config = dict(
    d_model=64,
    n_kv_head=1,
    head_dim=64,
    d_mlp=256,
    norm_place='pre',
    init='trunc',
    init_std_qkv=0.0625,
    beta2=0.99,
    lr_head=0.00865,
    grad_clip=1.0,
    decay_fraction=0.605,
    train_tokens=123500000,
    steps=7538,
)
Each number is 50 + 10 x the weight over the matrix's rms, rounded and kept within 0 to 99. Layers, rows and columns count from 0.

# layer 2 MLP up, 256x64, rms 0.262, rows 154-208, columns 0-63
45 46 54 46 54 48 48 64 65 56 77 50 59 37 46 57 53 35 41 49 38 41 35 39 59 51 43 55 60 48 33 54 35 44 62 40 44 54 41 47 47 45 61 51 43 31 38 65 52 48 55 44 52 40 56 53 51 39 38 48 35 50 41 64
57 28 68 56 61 68 58 49 62 53 56 56 34 42 40 46 49 61 41 65 48 43 39 61 52 50 44 45 49 58 32 39 49 51 47 44 57 51 41 44 48 60 63 43 40 46 54 66 38 26 43 37 56 52 40 49 41 70 62 58 50 61 54 59
30 55 48 36 54 57 55 54 45 53 45 37 55 62 60 38 46 65 56 52 44 46 47 46 49 41 43 49 51 50 40 55 47 62 52 41 49 44 41 39 51 43 44 47 46 42 56 66 51 34 50 48 46 67 59 48 59 52 51 50 60 39 58 47
46 32 48 68 42 56 46 62 46 46 45 46 39 49 48 56 56 50 54 53 48 60 45 54 55 43 64 45 62 53 48 55 52 43 50 41 42 40 59 61 46 52 47 47 37 49 58 51 55 52 49 60 55 42 56 47 46 54 46 58 52 44 53 42
58 50 41 78 42 54 66 48 63 67 46 51 31 30 15 75 41 50 40 33 48 55 53 57 50 68 33 68 52 47 35 64 60 48 50 41 40 41 46 64 63 40 33 43 42 46 37 63 29 57 36 60 31 66 58 45 39 43 75 63 51 64 45 63
60 62 65 64 49 70 31 43 54 58 68 35 36 62 51 49 55 61 47 62 41 53 20 48 57 54 64 43 56 62 66 44 62 66 50 42 51 62 32 35 38 52 54 64 41 54 38 51 46 24 58 30 52 57 46 62 26 36 50 29 61 39 64 66
51 67 51 55 59 58 33 49 40 58 33 67 50 35 48 44 58 55 53 39 74 49 38 48 63 41 46 52 46 50 48 52 61 42 33 59 48 60 68 57 48 37 50 35 53 48 29 55 50 52 47 57 55 51 65 50 56 50 49 43 23 51 55 51
60 56 46 65 58 47 59 47 52 52 55 36 58 48 47 40 53 43 45 42 54 41 38 59 79 41 55 51 42 60 33 54 55 41 57 40 54 48 34 34 49 47 55 50 57 54 37 44 55 34 63 28 51 49 50 37 67 31 47 49 36 54 80 48
57 50 41 39 45 47 52 39 43 49 58 58 49 44 50 44 56 42 60 49 59 46 54 52 56 46 50 50 51 65 34 45 47 44 41 62 42 51 36 44 51 41 48 63 71 46 33 59 41 54 52 48 58 53 50 35 59 27 35 64 55 43 51 61
64 38 48 47 34 50 52 50 43 47 58 53 49 49 56 77 46 49 60 57 59 61 59 41 54 28 49 47 67 56 39 35 53 49 55 49 46 57 39 46 53 57 49 41 63 52 43 51 36 51 49 48 37 52 41 55 51 55 42 47 42 47 45 51
52 39 43 57 58 50 52 50 55 63 33 38 51 58 45 43 42 63 43 52 44 41 50 67 49 67 52 45 42 61 51 43 52 37 42 39 38 54 50 53 80 60 61 25 39 46 51 41 48 56 29 37 43 56 56 56 32 53 55 42 54 67 51 55
64 32 45 39 50 39 58 66 48 54 40 52 51 44 47 43 52 72 43 42 68 55 51 55 43 59 45 69 50 46 50 70 57 50 56 51 55 66 47 40 37 58 36 49 66 39 32 42 46 54 53 32 27 57 66 54 54 52 49 49 56 47 50 41
51 57 46 35 70 51 44 63 59 68 50 57 69 52 57 54 26 39 36 46 60 49 43 52 52 48 56 57 46 62 58 47 65 41 20 63 40 50 45 56 35 41 30 78 47 40 41 56 64 39 47 55 52 54 43 29 55 63 36 54 65 44 71 38
56 45 44 49 44 63 40 56 54 61 47 50 51 47 47 54 57 56 47 52 55 41 40 60 46 43 57 63 53 56 52 50 50 50 38 40 47 40 59 44 40 68 38 57 46 50 57 41 48 55 41 56 49 58 53 53 42 46 43 32 59 53 58 55
43 56 47 50 43 36 44 45 51 42 52 55 43 64 54 46 46 49 54 47 53 56 47 37 65 55 50 39 53 45 49 53 46 48 59 54 47 45 47 51 64 35 67 46 58 52 44 56 49 49 55 50 41 41 49 42 61 53 52 59 57 39 48 28
52 52 38 40 54 50 49 59 30 67 43 58 60 55 34 43 42 53 49 43 35 54 53 32 61 40 51 61 54 42 41 48 39 74 51 60 62 50 62 51 59 43 45 46 46 42 39 58 58 30 65 52 49 41 53 38 59 43 54 34 52 46 53 55
41 42 77 42 55 55 54 49 56 43 50 72 39 48 46 58 49 55 43 70 65 48 38 53 35 34 54 46 60 60 47 38 40 46 63 55 40 51 44 52 50 44 58 47 46 54 52 48 49 40 52 40 52 76 54 46 54 73 53 40 44 51 44 55
44 38 51 79 53 27 47 48 47 50 74 65 46 31 57 65 42 65 35 60 50 53 40 58 53 37 53 38 62 54 43 63 38 38 56 48 35 35 46 50 56 51 41 59 69 42 31 40 40 46 47 63 46 47 64 58 41 36 57 44 51 51 48 54
49 44 62 51 44 59 50 45 45 59 37 49 50 62 51 39 29 56 26 46 48 37 54 53 44 65 32 38 40 48 54 41 59 61 42 58 46 68 63 52 68 54 50 67 44 46 35 45 66 40 51 56 67 52 47 63 40 46 66 37 42 51 57 57
53 53 45 45 58 43 52 45 51 55 38 62 59 56 56 39 38 44 46 49 61 55 52 50 61 43 36 58 42 65 55 59 53 50 43 40 40 66 62 53 56 45 55 57 67 43 35 40 40 44 37 33 38 33 60 53 73 54 57 44 69 59 54 41
43 51 63 52 51 52 50 44 52 47 55 57 59 55 37 48 48 50 53 60 49 53 49 47 58 54 43 41 56 56 44 45 35 48 51 48 57 44 53 44 50 53 41 40 41 57 51 51 41 53 60 48 47 62 44 49 56 40 33 52 55 37 61 43
39 41 49 58 56 58 53 57 51 32 50 43 41 47 45 58 44 61 58 38 55 48 66 44 32 70 54 47 60 59 53 30 50 53 57 52 62 40 42 56 61 49 34 42 39 45 47 50 43 54 53 61 55 58 41 59 67 62 62 52 37 58 43 39
44 39 52 55 46 66 29 68 40 46 49 57 48 67 54 38 47 59 44 41 52 39 25 43 74 52 44 55 59 42 47 50 36 74 56 57 42 54 52 39 49 45 48 60 45 61 51 54 50 36 50 76 68 44 53 30 48 61 49 30 54 60 62 66
59 62 64 52 55 51 59 54 41 51 59 46 61 70 34 57 37 46 56 48 32 47 40 47 74 44 65 32 59 46 31 62 32 50 65 42 57 40 57 64 49 59 55 60 55 45 52 36 62 35 45 45 56 44 51 62 51 40 35 49 39 59 39 50
55 58 61 58 50 47 44 57 56 51 68 39 36 59 56 34 60 59 65 43 46 66 43 48 63 55 69 41 43 58 57 67 37 49 43 45 50 51 51 47 58 54 43 51 56 55 31 37 60 38 49 48 35 46 52 49 47 57 42 28 61 54 44 68
56 51 45 44 50 51 45 52 53 47 47 41 66 70 55 36 33 56 41 53 50 57 67 55 38 41 46 60 52 52 49 62 30 43 38 52 62 51 47 55 55 51 56 59 45 58 62 86 44 58 58 62 36 52 46 55 61 49 48 31 59 53 51 51
66 41 34 50 52 30 51 39 56 56 65 45 70 47 32 76 47 49 75 39 33 62 68 32 60 42 39 27 64 55 22 67 61 58 52 69 66 49 28 46 51 65 71 43 56 53 42 59 49 50 68 51 35 69 61 51 35 27 50 44 53 45 47 38
51 37 57 62 51 47 35 76 54 53 38 48 48 71 64 51 40 28 65 67 49 55 81 47 40 56 50 49 48 60 61 60 56 38 38 59 19 46 62 46 56 47 61 77 40 37 55 32 76 45 49 40 46 51 59 30 32 49 41 42 59 74 58 45
64 47 45 69 37 47 43 49 53 56 66 61 55 63 47 35 51 63 41 52 47 54 63 55 48 56 36 39 37 52 59 47 42 62 65 59 48 48 48 45 52 49 39 59 41 50 39 52 57 55 41 54 44 47 50 55 46 52 47 51 57 48 38 49
60 61 37 58 47 56 54 48 59 71 59 47 54 68 28 55 46 60 50 52 42 53 15 64 77 36 55 44 49 49 53 62 54 60 48 49 42 28 26 42 30 40 56 60 75 49 45 59 48 57 45 57 40 43 42 53 42 45 66 54 45 39 67 49
52 42 55 44 40 33 38 54 52 35 44 54 51 58 41 51 36 35 43 55 47 57 55 49 45 43 58 61 54 56 59 38 41 55 51 39 68 55 46 49 45 40 56 51 47 56 50 58 46 50 57 53 53 45 44 54 55 56 55 40 52 48 43 58
44 52 52 60 47 57 42 46 55 77 50 59 33 49 56 32 53 58 48 56 41 54 39 53 65 37 56 45 72 47 57 69 52 56 35 56 42 32 59 53 53 49 53 54 56 62 50 40 37 32 42 54 57 46 63 41 47 38 42 21 58 56 54 50
51 53 54 51 52 61 50 52 54 47 53 58 56 37 44 62 46 31 43 59 55 44 43 41 58 57 50 44 44 54 48 35 53 60 61 59 51 64 50 48 48 43 40 45 53 44 43 45 56 46 50 40 54 54 40 57 48 42 55 55 45 47 53 43
63 52 48 56 59 45 46 54 42 55 49 53 56 46 51 58 48 44 47 51 56 61 57 53 56 63 48 39 55 66 46 42 50 52 56 50 52 54 49 42 55 59 47 57 66 49 48 43 45 54 56 58 55 47 50 64 46 47 55 56 60 45 57 50
56 45 64 65 62 46 40 71 51 45 31 59 42 49 37 45 58 52 46 40 52 45 54 59 43 44 37 57 33 52 46 50 33 36 42 50 51 40 63 59 62 48 56 46 43 50 34 50 54 45 48 47 41 59 45 50 29 41 60 59 55 54 46 45
34 30 34 48 39 58 70 45 69 56 44 55 42 45 48 50 54 49 34 60 58 51 42 66 56 55 51 69 50 60 22 65 49 38 56 48 56 44 46 38 44 43 47 70 63 51 71 48 39 42 43 47 54 41 51 35 49 43 46 74 61 59 67 41
43 52 50 57 51 49 48 57 45 45 35 48 47 60 72 48 57 58 38 54 66 50 52 51 51 36 65 51 43 47 60 30 48 56 42 56 44 43 63 56 37 59 47 56 52 57 48 43 44 45 50 58 35 32 44 62 38 44 46 45 56 50 39 50
59 59 46 49 36 42 61 49 54 44 49 59 39 55 43 49 59 48 49 48 58 51 52 55 57 59 55 52 58 50 59 41 41 62 56 44 57 52 41 37 40 58 47 43 42 52 38 63 49 58 32 63 29 43 39 43 42 39 39 48 56 44 58 51
46 38 62 43 57 44 49 50 47 50 39 42 56 53 46 45 47 45 34 33 52 34 44 38 52 56 63 52 44 48 51 50 55 68 44 50 51 49 38 33 41 56 51 45 41 60 59 50 54 30 36 53 71 48 57 63 49 48 52 42 52 50 66 69
44 47 56 52 44 43 54 54 53 64 35 54 59 55 48 48 44 41 41 39 51 43 38 61 51 52 49 42 45 42 62 59 45 41 59 50 58 40 51 61 76 53 52 56 46 41 34 54 50 56 44 39 41 55 43 51 56 51 69 54 50 43 42 56
49 52 51 47 67 59 44 70 51 58 36 56 74 51 45 41 48 49 43 62 53 44 51 55 37 45 61 60 19 50 48 44 54 44 41 47 37 54 47 48 53 54 48 76 46 50 58 52 63 56 72 47 51 61 41 52 57 59 51 57 47 67 58 49
39 34 27 45 51 32 53 47 56 70 54 48 51 50 50 44 48 53 58 43 43 45 43 46 57 34 43 52 70 71 36 69 51 38 51 61 49 46 48 51 49 45 51 35 50 40 40 51 53 78 61 63 52 57 52 65 54 41 40 41 42 45 38 46
41 68 45 56 66 60 56 54 42 28 40 44 61 57 33 60 46 40 67 63 65 41 51 64 57 72 22 35 41 58 37 44 65 46 35 35 52 68 66 53 38 39 50 49 75 62 42 54 45 54 72 35 28 42 51 63 55 46 55 47 46 49 52 54
46 51 42 44 55 46 47 49 53 47 41 60 48 63 55 35 40 51 46 51 57 53 48 58 51 43 52 57 53 50 46 51 54 36 44 48 41 49 58 54 53 42 58 52 60 56 49 49 36 54 54 48 38 39 53 46 67 59 59 62 50 50 53 45
46 41 48 60 57 53 54 29 47 49 56 59 40 49 28 57 41 50 46 45 47 54 19 62 50 58 55 52 64 51 36 48 57 33 49 57 48 38 48 47 52 57 38 63 45 45 63 32 37 67 46 55 59 40 60 55 60 48 72 45 66 44 53 45
72 49 58 49 50 52 22 57 42 44 44 60 51 57 53 53 40 47 46 51 55 43 35 53 60 52 51 52 47 56 62 59 46 51 56 39 49 32 52 56 50 60 42 58 62 55 48 54 55 44 37 58 65 39 53 57 55 62 46 42 48 54 55 54
38 49 54 59 68 54 42 55 38 43 55 69 56 48 41 50 38 52 55 37 34 45 55 63 46 58 58 55 67 57 26 44 59 52 61 51 70 53 39 53 65 54 56 62 51 44 41 51 29 61 42 38 43 69 46 31 47 57 58 33 71 42 51 69
42 53 37 45 56 48 46 67 59 52 53 44 50 43 44 47 43 41 65 68 56 36 55 44 65 47 53 51 39 53 34 56 37 46 43 41 50 34 54 61 56 46 61 55 56 51 57 50 68 50 52 46 42 50 61 48 77 44 45 46 45 47 49 22
26 51 49 69 58 23 41 62 57 35 72 60 40 58 31 62 65 69 61 64 50 42 38 14 54 48 44 53 41 26 32 49 40 56 44 63 42 49 53 51 45 47 47 69 55 71 36 39 63 53 97 60 47 52 51 36 64 40 40 37 47 56 47 51
38 45 52 45 47 61 61 57 37 32 48 55 45 54 60 53 47 51 38 40 49 68 56 45 51 37 43 46 48 49 39 63 60 42 47 68 50 32 47 42 62 50 64 82 54 51 33 43 59 62 66 42 35 53 52 44 70 40 57 57 48 37 50 62
43 28 63 59 57 50 42 64 42 53 55 50 59 54 37 42 47 45 60 50 35 51 68 68 29 51 42 46 42 59 37 67 44 39 43 60 44 48 47 74 65 59 45 49 57 29 42 59 51 49 41 59 60 55 58 46 50 61 50 42 41 67 41 56
61 63 45 58 36 25 41 40 36 49 58 57 54 32 43 51 32 59 52 50 62 60 51 52 43 56 54 41 54 45 40 56 59 28 46 60 52 51 58 44 33 66 47 45 52 33 48 56 29 50 49 64 52 45 39 59 42 52 65 61 53 53 67 44
47 62 54 41 55 56 51 44 52 56 52 57 36 34 55 68 41 46 44 56 37 46 29 48 61 77 49 46 38 37 32 41 67 52 53 37 62 48 44 36 49 46 34 56 40 41 72 47 51 55 44 40 54 49 54 66 54 62 56 51 48 59 69 50
42 53 51 66 44 63 42 35 44 48 61 50 30 63 46 41 53 51 70 64 41 50 50 37 22 45 69 59 46 58 23 47 51 49 62 47 51 60 48 52 63 59 59 37 31 41 48 45 63 45 49 36 57 51 41 44 55 66 41 47 48 64 60 40
55 56 38 64 45 53 58 47 56 58 53 44 54 46 47 53 43 57 48 40 55 53 47 45 46 48 51 63 48 70 48 45 52 64 33 48 55 44 64 47 37 74 40 43 62 46 52 39 48 45 34 64 53 48 60 46 53 39 44 45 41 50 42 75
# layer 2 MLP down (transposed), 256x64, rms 0.245, rows 154-207, columns 0-63
57 52 53 50 53 65 31 45 54 64 66 71 53 48 46 31 50 53 54 30 45 58 49 53 65 60 58 53 57 48 47 44 43 44 68 53 34 52 49 57 65 80 65 57 61 40 52 70 52 61 51 63 49 43 40 57 36 57 53 56 41 28 43 57
44 31 27 43 44 41 48 52 50 45 58 66 50 75 34 49 52 46 58 54 59 49 45 18 36 46 56 42 31 66 53 36 56 55 64 50 43 60 51 52 46 41 33 61 57 55 73 63 46 31 46 46 31 42 45 61 36 41 50 53 47 42 42 56
56 59 56 58 54 44 56 48 47 50 63 46 51 52 55 42 46 50 41 44 56 57 57 48 41 47 29 53 43 51 56 44 54 46 42 38 37 58 41 50 47 48 51 56 48 48 65 49 57 57 42 53 41 57 60 57 56 63 58 50 51 35 45 50
55 54 60 62 51 53 57 61 49 54 53 47 54 45 55 38 48 54 51 44 53 52 48 37 46 47 37 46 46 58 45 55 43 54 50 51 53 64 48 68 33 43 39 44 49 54 52 67 40 53 39 54 45 37 51 54 48 46 36 60 41 34 50 56
62 40 56 45 51 36 55 64 64 53 56 62 39 49 58 19 46 46 44 61 40 46 36 65 76 70 37 27 52 53 59 55 56 51 42 53 74 38 38 35 60 58 47 48 77 45 43 39 52 50 31 40 45 30 55 53 73 40 27 36 43 42 51 48
61 51 57 45 47 71 46 75 31 45 44 64 27 58 69 52 42 70 58 41 56 59 61 57 48 52 57 83 43 49 40 39 66 48 69 33 31 41 56 53 46 46 37 48 35 56 46 56 45 54 38 61 45 47 45 50 44 61 47 68 53 51 60 58
49 51 50 57 59 58 21 54 68 56 52 60 52 35 47 45 29 48 44 50 49 48 51 48 46 56 34 46 73 35 50 27 55 61 39 51 55 42 47 54 47 58 61 39 46 47 44 51 53 62 46 31 53 54 54 54 35 63 49 52 49 46 46 59
53 58 40 49 43 51 67 36 59 45 52 43 58 32 41 34 57 46 50 48 46 52 40 48 92 52 58 58 73 54 55 46 55 45 51 40 54 41 44 37 67 51 51 47 54 45 44 61 50 53 56 47 44 43 55 39 48 45 45 49 35 56 52 26
69 33 44 43 44 65 53 31 40 51 50 54 55 35 47 40 68 37 54 73 49 46 72 49 52 59 48 50 51 50 48 41 52 42 41 55 37 50 56 44 56 42 57 56 59 54 39 60 38 55 54 57 41 54 42 45 54 52 47 54 66 44 39 56
72 41 41 61 42 46 52 57 33 60 59 52 56 50 69 52 48 56 57 49 54 44 52 34 59 46 46 39 41 43 47 52 51 51 47 48 63 51 42 47 52 53 52 52 56 54 51 41 55 65 48 45 41 37 64 51 53 44 32 41 51 31 42 52
39 43 44 51 58 52 51 53 46 37 32 31 41 47 69 49 62 66 53 46 48 69 47 43 48 46 31 66 50 57 55 44 48 55 31 60 37 68 52 56 40 57 71 50 74 43 45 40 57 51 57 58 50 60 56 46 45 46 56 45 56 54 51 43
50 46 71 43 31 38 44 58 49 47 59 59 36 38 46 39 30 59 49 63 45 50 64 49 45 54 61 58 34 35 61 64 71 47 61 42 39 55 65 35 37 50 35 49 54 55 52 38 48 45 51 50 33 52 47 52 60 46 42 57 44 37 34 51
50 56 68 63 51 63 40 58 66 64 41 43 81 60 55 40 65 41 65 67 35 73 40 53 46 54 55 52 41 40 51 61 41 54 63 49 46 55 56 53 61 64 83 38 75 36 42 49 50 53 48 47 46 49 44 45 42 39 63 34 52 38 60 44
46 37 43 57 61 49 52 55 46 52 50 46 67 42 42 45 32 59 51 47 51 43 61 60 43 44 47 58 38 65 44 45 42 51 55 56 50 51 52 59 56 54 36 57 54 48 52 59 58 38 50 47 55 49 49 45 48 44 45 56 45 74 39 62
62 44 62 51 57 69 45 57 57 66 53 44 57 47 52 46 42 55 47 58 43 35 54 67 32 52 51 61 34 71 53 45 42 45 50 55 55 73 57 58 46 57 44 65 37 49 60 51 64 52 38 54 60 62 52 58 38 45 37 27 56 62 37 61
52 52 36 61 56 57 32 32 39 54 50 42 72 51 52 59 46 33 58 60 28 45 53 69 58 44 53 36 53 36 57 41 49 34 62 53 43 43 54 38 55 55 61 71 55 54 60 44 44 30 46 39 57 47 44 31 38 56 44 38 48 59 51 37
57 52 49 57 36 47 47 54 54 48 65 58 42 31 61 60 46 49 56 29 45 59 35 24 45 40 51 35 54 47 55 40 67 54 40 51 53 49 63 45 42 62 37 42 47 44 58 72 38 37 45 60 49 48 42 46 41 53 46 59 56 51 49 61
56 52 44 65 65 48 55 54 49 40 50 51 71 44 52 40 46 46 51 48 43 48 72 37 52 58 64 42 48 27 57 61 57 57 47 61 68 47 48 45 59 55 49 67 55 63 47 44 51 69 31 46 58 39 64 59 49 58 58 37 58 66 50 44
59 39 76 47 38 43 57 64 43 42 39 47 52 47 58 57 64 45 62 53 56 55 59 39 47 41 48 48 66 42 53 61 26 57 67 66 67 67 57 60 46 50 47 49 56 53 52 54 40 41 44 48 52 58 39 52 59 49 54 31 55 47 43 60
58 51 50 33 64 71 65 62 42 56 53 62 59 45 40 45 62 40 42 50 59 72 70 50 62 49 33 43 35 43 29 55 47 37 35 37 61 49 60 43 59 53 33 55 59 53 49 49 46 55 42 43 36 51 45 45 59 37 59 36 51 57 57 63
46 47 61 49 62 53 48 44 51 49 45 55 57 58 46 32 34 55 45 56 44 46 49 52 56 46 58 50 41 48 47 46 42 40 44 48 48 56 53 43 52 45 51 52 35 64 65 52 55 48 55 43 47 55 48 46 61 51 43 48 56 57 50 41
68 47 38 36 47 34 26 49 40 62 52 64 47 38 51 52 48 42 54 51 48 60 57 48 53 39 48 44 63 46 74 41 53 59 48 63 37 62 66 27 53 58 36 34 56 44 61 73 42 70 42 52 48 49 65 51 24 47 53 42 63 40 52 50
37 66 47 41 32 68 36 28 36 45 49 54 60 64 43 41 49 55 36 43 61 65 58 57 34 39 67 41 53 39 53 45 34 36 40 46 34 71 61 72 40 44 49 48 51 31 59 49 55 50 46 47 74 44 28 55 57 38 61 71 46 55 52 46
48 38 54 64 32 44 55 58 47 60 45 38 59 58 54 67 56 55 50 50 64 48 38 56 61 36 65 64 63 38 50 56 34 54 67 55 52 47 38 69 55 59 54 50 47 48 52 55 40 43 55 52 49 43 40 59 47 53 39 64 53 59 48 30
54 63 53 52 62 47 47 55 55 49 50 50 38 47 46 53 57 54 56 51 47 64 43 70 63 65 53 50 45 43 50 41 60 43 28 60 56 44 37 34 54 68 50 47 52 48 58 44 63 73 65 48 46 40 54 52 52 77 58 59 49 48 53 43
43 45 57 50 47 51 59 54 48 42 51 58 30 48 51 60 47 48 44 37 65 56 48 52 37 47 49 40 51 32 54 60 51 42 52 42 35 44 41 60 52 38 42 44 56 60 31 37 54 38 21 50 58 48 39 54 51 47 50 54 61 44 55 61
72 40 32 37 50 26 52 41 58 68 37 48 59 38 42 59 69 52 53 52 39 42 26 36 58 62 61 52 55 38 39 70 53 67 68 63 66 75 43 44 20 39 62 61 51 43 63 41 69 36 71 34 47 74 47 50 44 42 51 39 65 31 60 46
57 34 47 53 48 49 48 38 41 53 58 71 52 50 50 59 41 46 37 44 69 68 41 33 31 32 65 70 56 52 63 34 42 48 60 44 59 57 39 53 32 53 37 59 30 64 50 58 46 43 60 79 32 54 64 57 39 58 50 69 52 56 32 19
57 52 55 52 59 61 57 48 48 51 49 52 55 54 61 58 51 46 58 44 54 42 44 53 48 64 47 63 51 48 53 66 45 54 46 55 63 52 56 71 56 48 61 59 49 54 63 57 43 63 55 63 54 50 62 52 40 46 63 46 38 42 45 38
39 30 22 63 52 57 71 43 65 57 53 60 58 43 30 31 49 49 58 44 42 63 30 46 86 48 66 40 54 38 56 51 65 52 49 53 33 47 22 40 39 48 47 40 55 48 53 39 53 36 47 42 39 41 54 39 33 37 52 65 41 61 59 50
43 55 49 49 61 64 56 49 33 50 60 33 50 52 61 37 60 75 50 46 54 46 59 62 42 31 43 67 42 45 53 52 49 51 55 39 22 55 50 55 48 48 46 59 44 35 37 50 54 47 41 48 37 49 46 56 42 46 45 54 49 57 45 45
51 59 34 51 32 43 65 69 45 38 47 47 42 48 56 41 52 50 53 74 53 51 60 55 44 62 49 63 53 55 60 54 54 47 66 54 39 32 36 32 57 36 41 48 54 36 39 62 36 60 40 54 49 45 45 53 48 29 50 71 50 65 50 57
51 50 60 45 58 56 37 45 52 45 61 58 38 42 60 65 44 56 42 64 54 35 43 48 51 40 50 44 55 55 36 44 47 40 31 44 44 45 54 44 38 44 45 37 52 53 50 51 44 48 42 48 45 44 48 40 51 51 40 38 53 41 52 35
54 57 58 39 54 54 42 45 53 55 46 55 61 45 36 59 44 39 52 44 57 58 46 45 57 57 43 48 51 53 60 50 47 46 50 52 63 51 47 61 49 54 39 63 55 50 40 53 53 56 42 43 51 45 54 66 41 45 54 53 49 32 52 44
54 55 46 51 67 47 41 60 59 48 32 41 45 36 45 47 62 37 44 29 32 57 62 57 41 53 30 49 37 44 52 48 35 58 57 39 47 43 63 38 39 41 73 44 49 53 43 35 50 53 50 38 49 59 50 42 38 52 49 45 59 43 46 52
55 28 42 60 27 49 62 59 68 69 43 68 24 48 43 34 48 69 63 40 39 49 45 74 62 49 63 42 44 40 56 59 52 42 54 61 24 39 51 46 76 30 57 34 47 50 54 51 41 49 51 63 36 43 61 59 46 48 57 60 47 70 69 48
25 49 39 48 64 54 68 46 46 49 50 46 52 54 39 42 50 51 55 41 56 52 51 46 65 62 54 34 61 47 54 60 56 45 59 50 42 64 39 66 60 50 58 63 60 56 50 36 62 56 46 45 39 64 46 50 57 60 48 39 57 43 48 50
42 54 49 48 70 53 57 56 33 42 55 39 57 58 59 34 56 59 49 59 28 63 57 39 60 53 62 56 49 62 45 55 68 45 37 51 51 51 55 49 46 32 54 65 56 68 46 35 63 36 53 54 54 50 55 41 53 45 33 62 48 47 37 56
34 58 44 56 53 44 44 60 41 54 57 63 41 47 40 50 62 59 51 61 56 57 55 47 43 59 42 57 49 67 45 34 42 54 52 52 41 62 53 65 63 40 30 55 49 48 49 55 55 51 65 31 50 44 50 50 39 47 39 63 43 55 44 56
32 56 48 52 66 51 50 50 44 51 59 41 51 44 60 53 72 61 51 67 46 68 50 43 50 47 35 42 47 43 53 35 50 56 30 55 53 54 59 43 49 62 53 48 48 57 44 57 46 58 31 53 58 54 47 50 56 59 47 66 59 53 48 53
72 44 55 49 47 55 34 37 46 60 55 72 58 47 75 42 47 57 48 43 57 45 67 46 40 38 54 47 56 56 54 51 53 56 54 58 66 68 38 50 53 46 15 67 44 42 58 55 76 62 41 41 46 58 55 55 40 62 43 41 38 32 35 60
61 31 37 38 60 58 56 40 66 60 27 49 57 50 49 53 53 42 44 47 55 37 57 49 55 56 26 58 67 45 43 53 56 47 61 55 42 60 71 62 49 36 55 48 50 63 45 38 63 61 55 62 56 52 49 70 64 49 44 51 54 27 40 46
43 51 44 56 80 59 31 55 40 53 54 53 44 58 64 43 75 69 53 36 40 46 49 55 55 74 55 47 14 63 41 66 51 43 31 35 57 41 68 51 49 32 37 56 70 46 49 47 62 39 37 57 51 40 53 35 56 37 45 47 46 55 64 55
48 53 44 53 60 46 52 43 43 37 54 59 45 51 58 45 42 45 57 45 58 46 33 48 53 54 59 49 65 53 44 54 53 61 57 49 47 45 48 59 57 40 66 42 49 50 55 57 32 47 50 36 40 50 57 45 54 59 59 45 47 43 55 40
39 40 23 49 47 60 44 48 64 57 43 58 50 46 37 34 46 73 46 65 48 47 42 48 56 36 66 58 64 47 25 42 46 47 43 53 33 49 41 55 50 46 57 53 49 61 73 43 52 54 53 57 50 54 59 57 39 41 59 52 51 75 51 59
59 61 50 45 37 51 61 79 59 60 50 56 33 65 59 43 60 44 38 36 40 57 48 53 69 58 37 19 48 66 52 48 63 64 43 60 47 52 43 55 65 50 51 51 36 47 51 46 51 53 40 54 55 56 50 29 40 60 44 35 48 38 55 47
74 56 74 45 27 57 50 45 51 61 53 54 38 56 61 63 37 55 38 39 59 52 44 54 28 59 52 51 53 41 52 29 47 50 43 37 61 40 39 42 54 68 32 45 43 55 42 63 40 52 36 42 23 54 45 60 40 65 40 47 46 35 59 45
56 53 62 52 39 48 46 41 51 46 63 50 46 45 53 50 42 63 50 43 56 45 38 46 40 36 48 60 54 59 45 37 40 53 42 55 56 62 48 53 42 54 38 43 43 57 63 56 64 29 40 48 40 53 45 56 42 66 55 52 52 38 40 58
47 53 41 24 55 43 47 63 22 39 69 30 68 53 54 27 58 53 47 60 28 47 42 46 38 51 74 34 41 70 43 50 75 38 43 59 59 66 48 23 53 50 53 36 52 51 52 63 59 43 34 46 34 62 33 25 73 58 44 36 49 43 36 52
22 60 53 32 58 48 54 66 49 71 54 37 60 44 59 57 49 48 63 51 61 26 46 47 51 58 45 63 58 39 43 50 59 33 49 41 57 44 67 50 58 55 54 39 47 70 64 55 49 59 64 51 73 49 72 58 39 55 49 44 59 50 45 31
48 34 44 51 58 58 31 35 44 50 55 49 58 41 45 55 58 44 61 40 51 55 47 51 36 37 42 41 57 73 28 71 37 52 52 65 67 57 41 51 46 55 57 51 41 43 58 45 74 39 33 40 56 35 66 44 39 50 50 40 57 45 59 51
38 57 29 47 60 55 48 38 52 49 49 38 49 50 35 43 44 50 41 56 51 58 56 47 53 54 37 38 45 59 35 41 58 39 48 41 38 59 47 50 29 63 67 58 44 64 59 49 64 71 36 40 62 41 24 26 49 48 53 65 50 50 65 54
56 40 29 40 57 49 52 41 52 63 46 52 70 43 46 45 48 47 63 43 45 60 48 50 69 42 71 57 50 40 63 64 56 44 62 49 43 45 53 62 35 48 59 40 51 63 40 40 63 53 62 36 35 51 67 38 58 51 60 49 56 48 50 66
53 64 42 48 47 54 69 51 50 49 60 48 64 70 49 39 61 50 37 39 54 42 57 44 52 50 65 40 46 55 72 59 43 50 45 53 71 19 43 52 41 51 50 56 45 59 53 57 48 55 60 61 48 52 65 49 52 43 55 55 59 27 49 59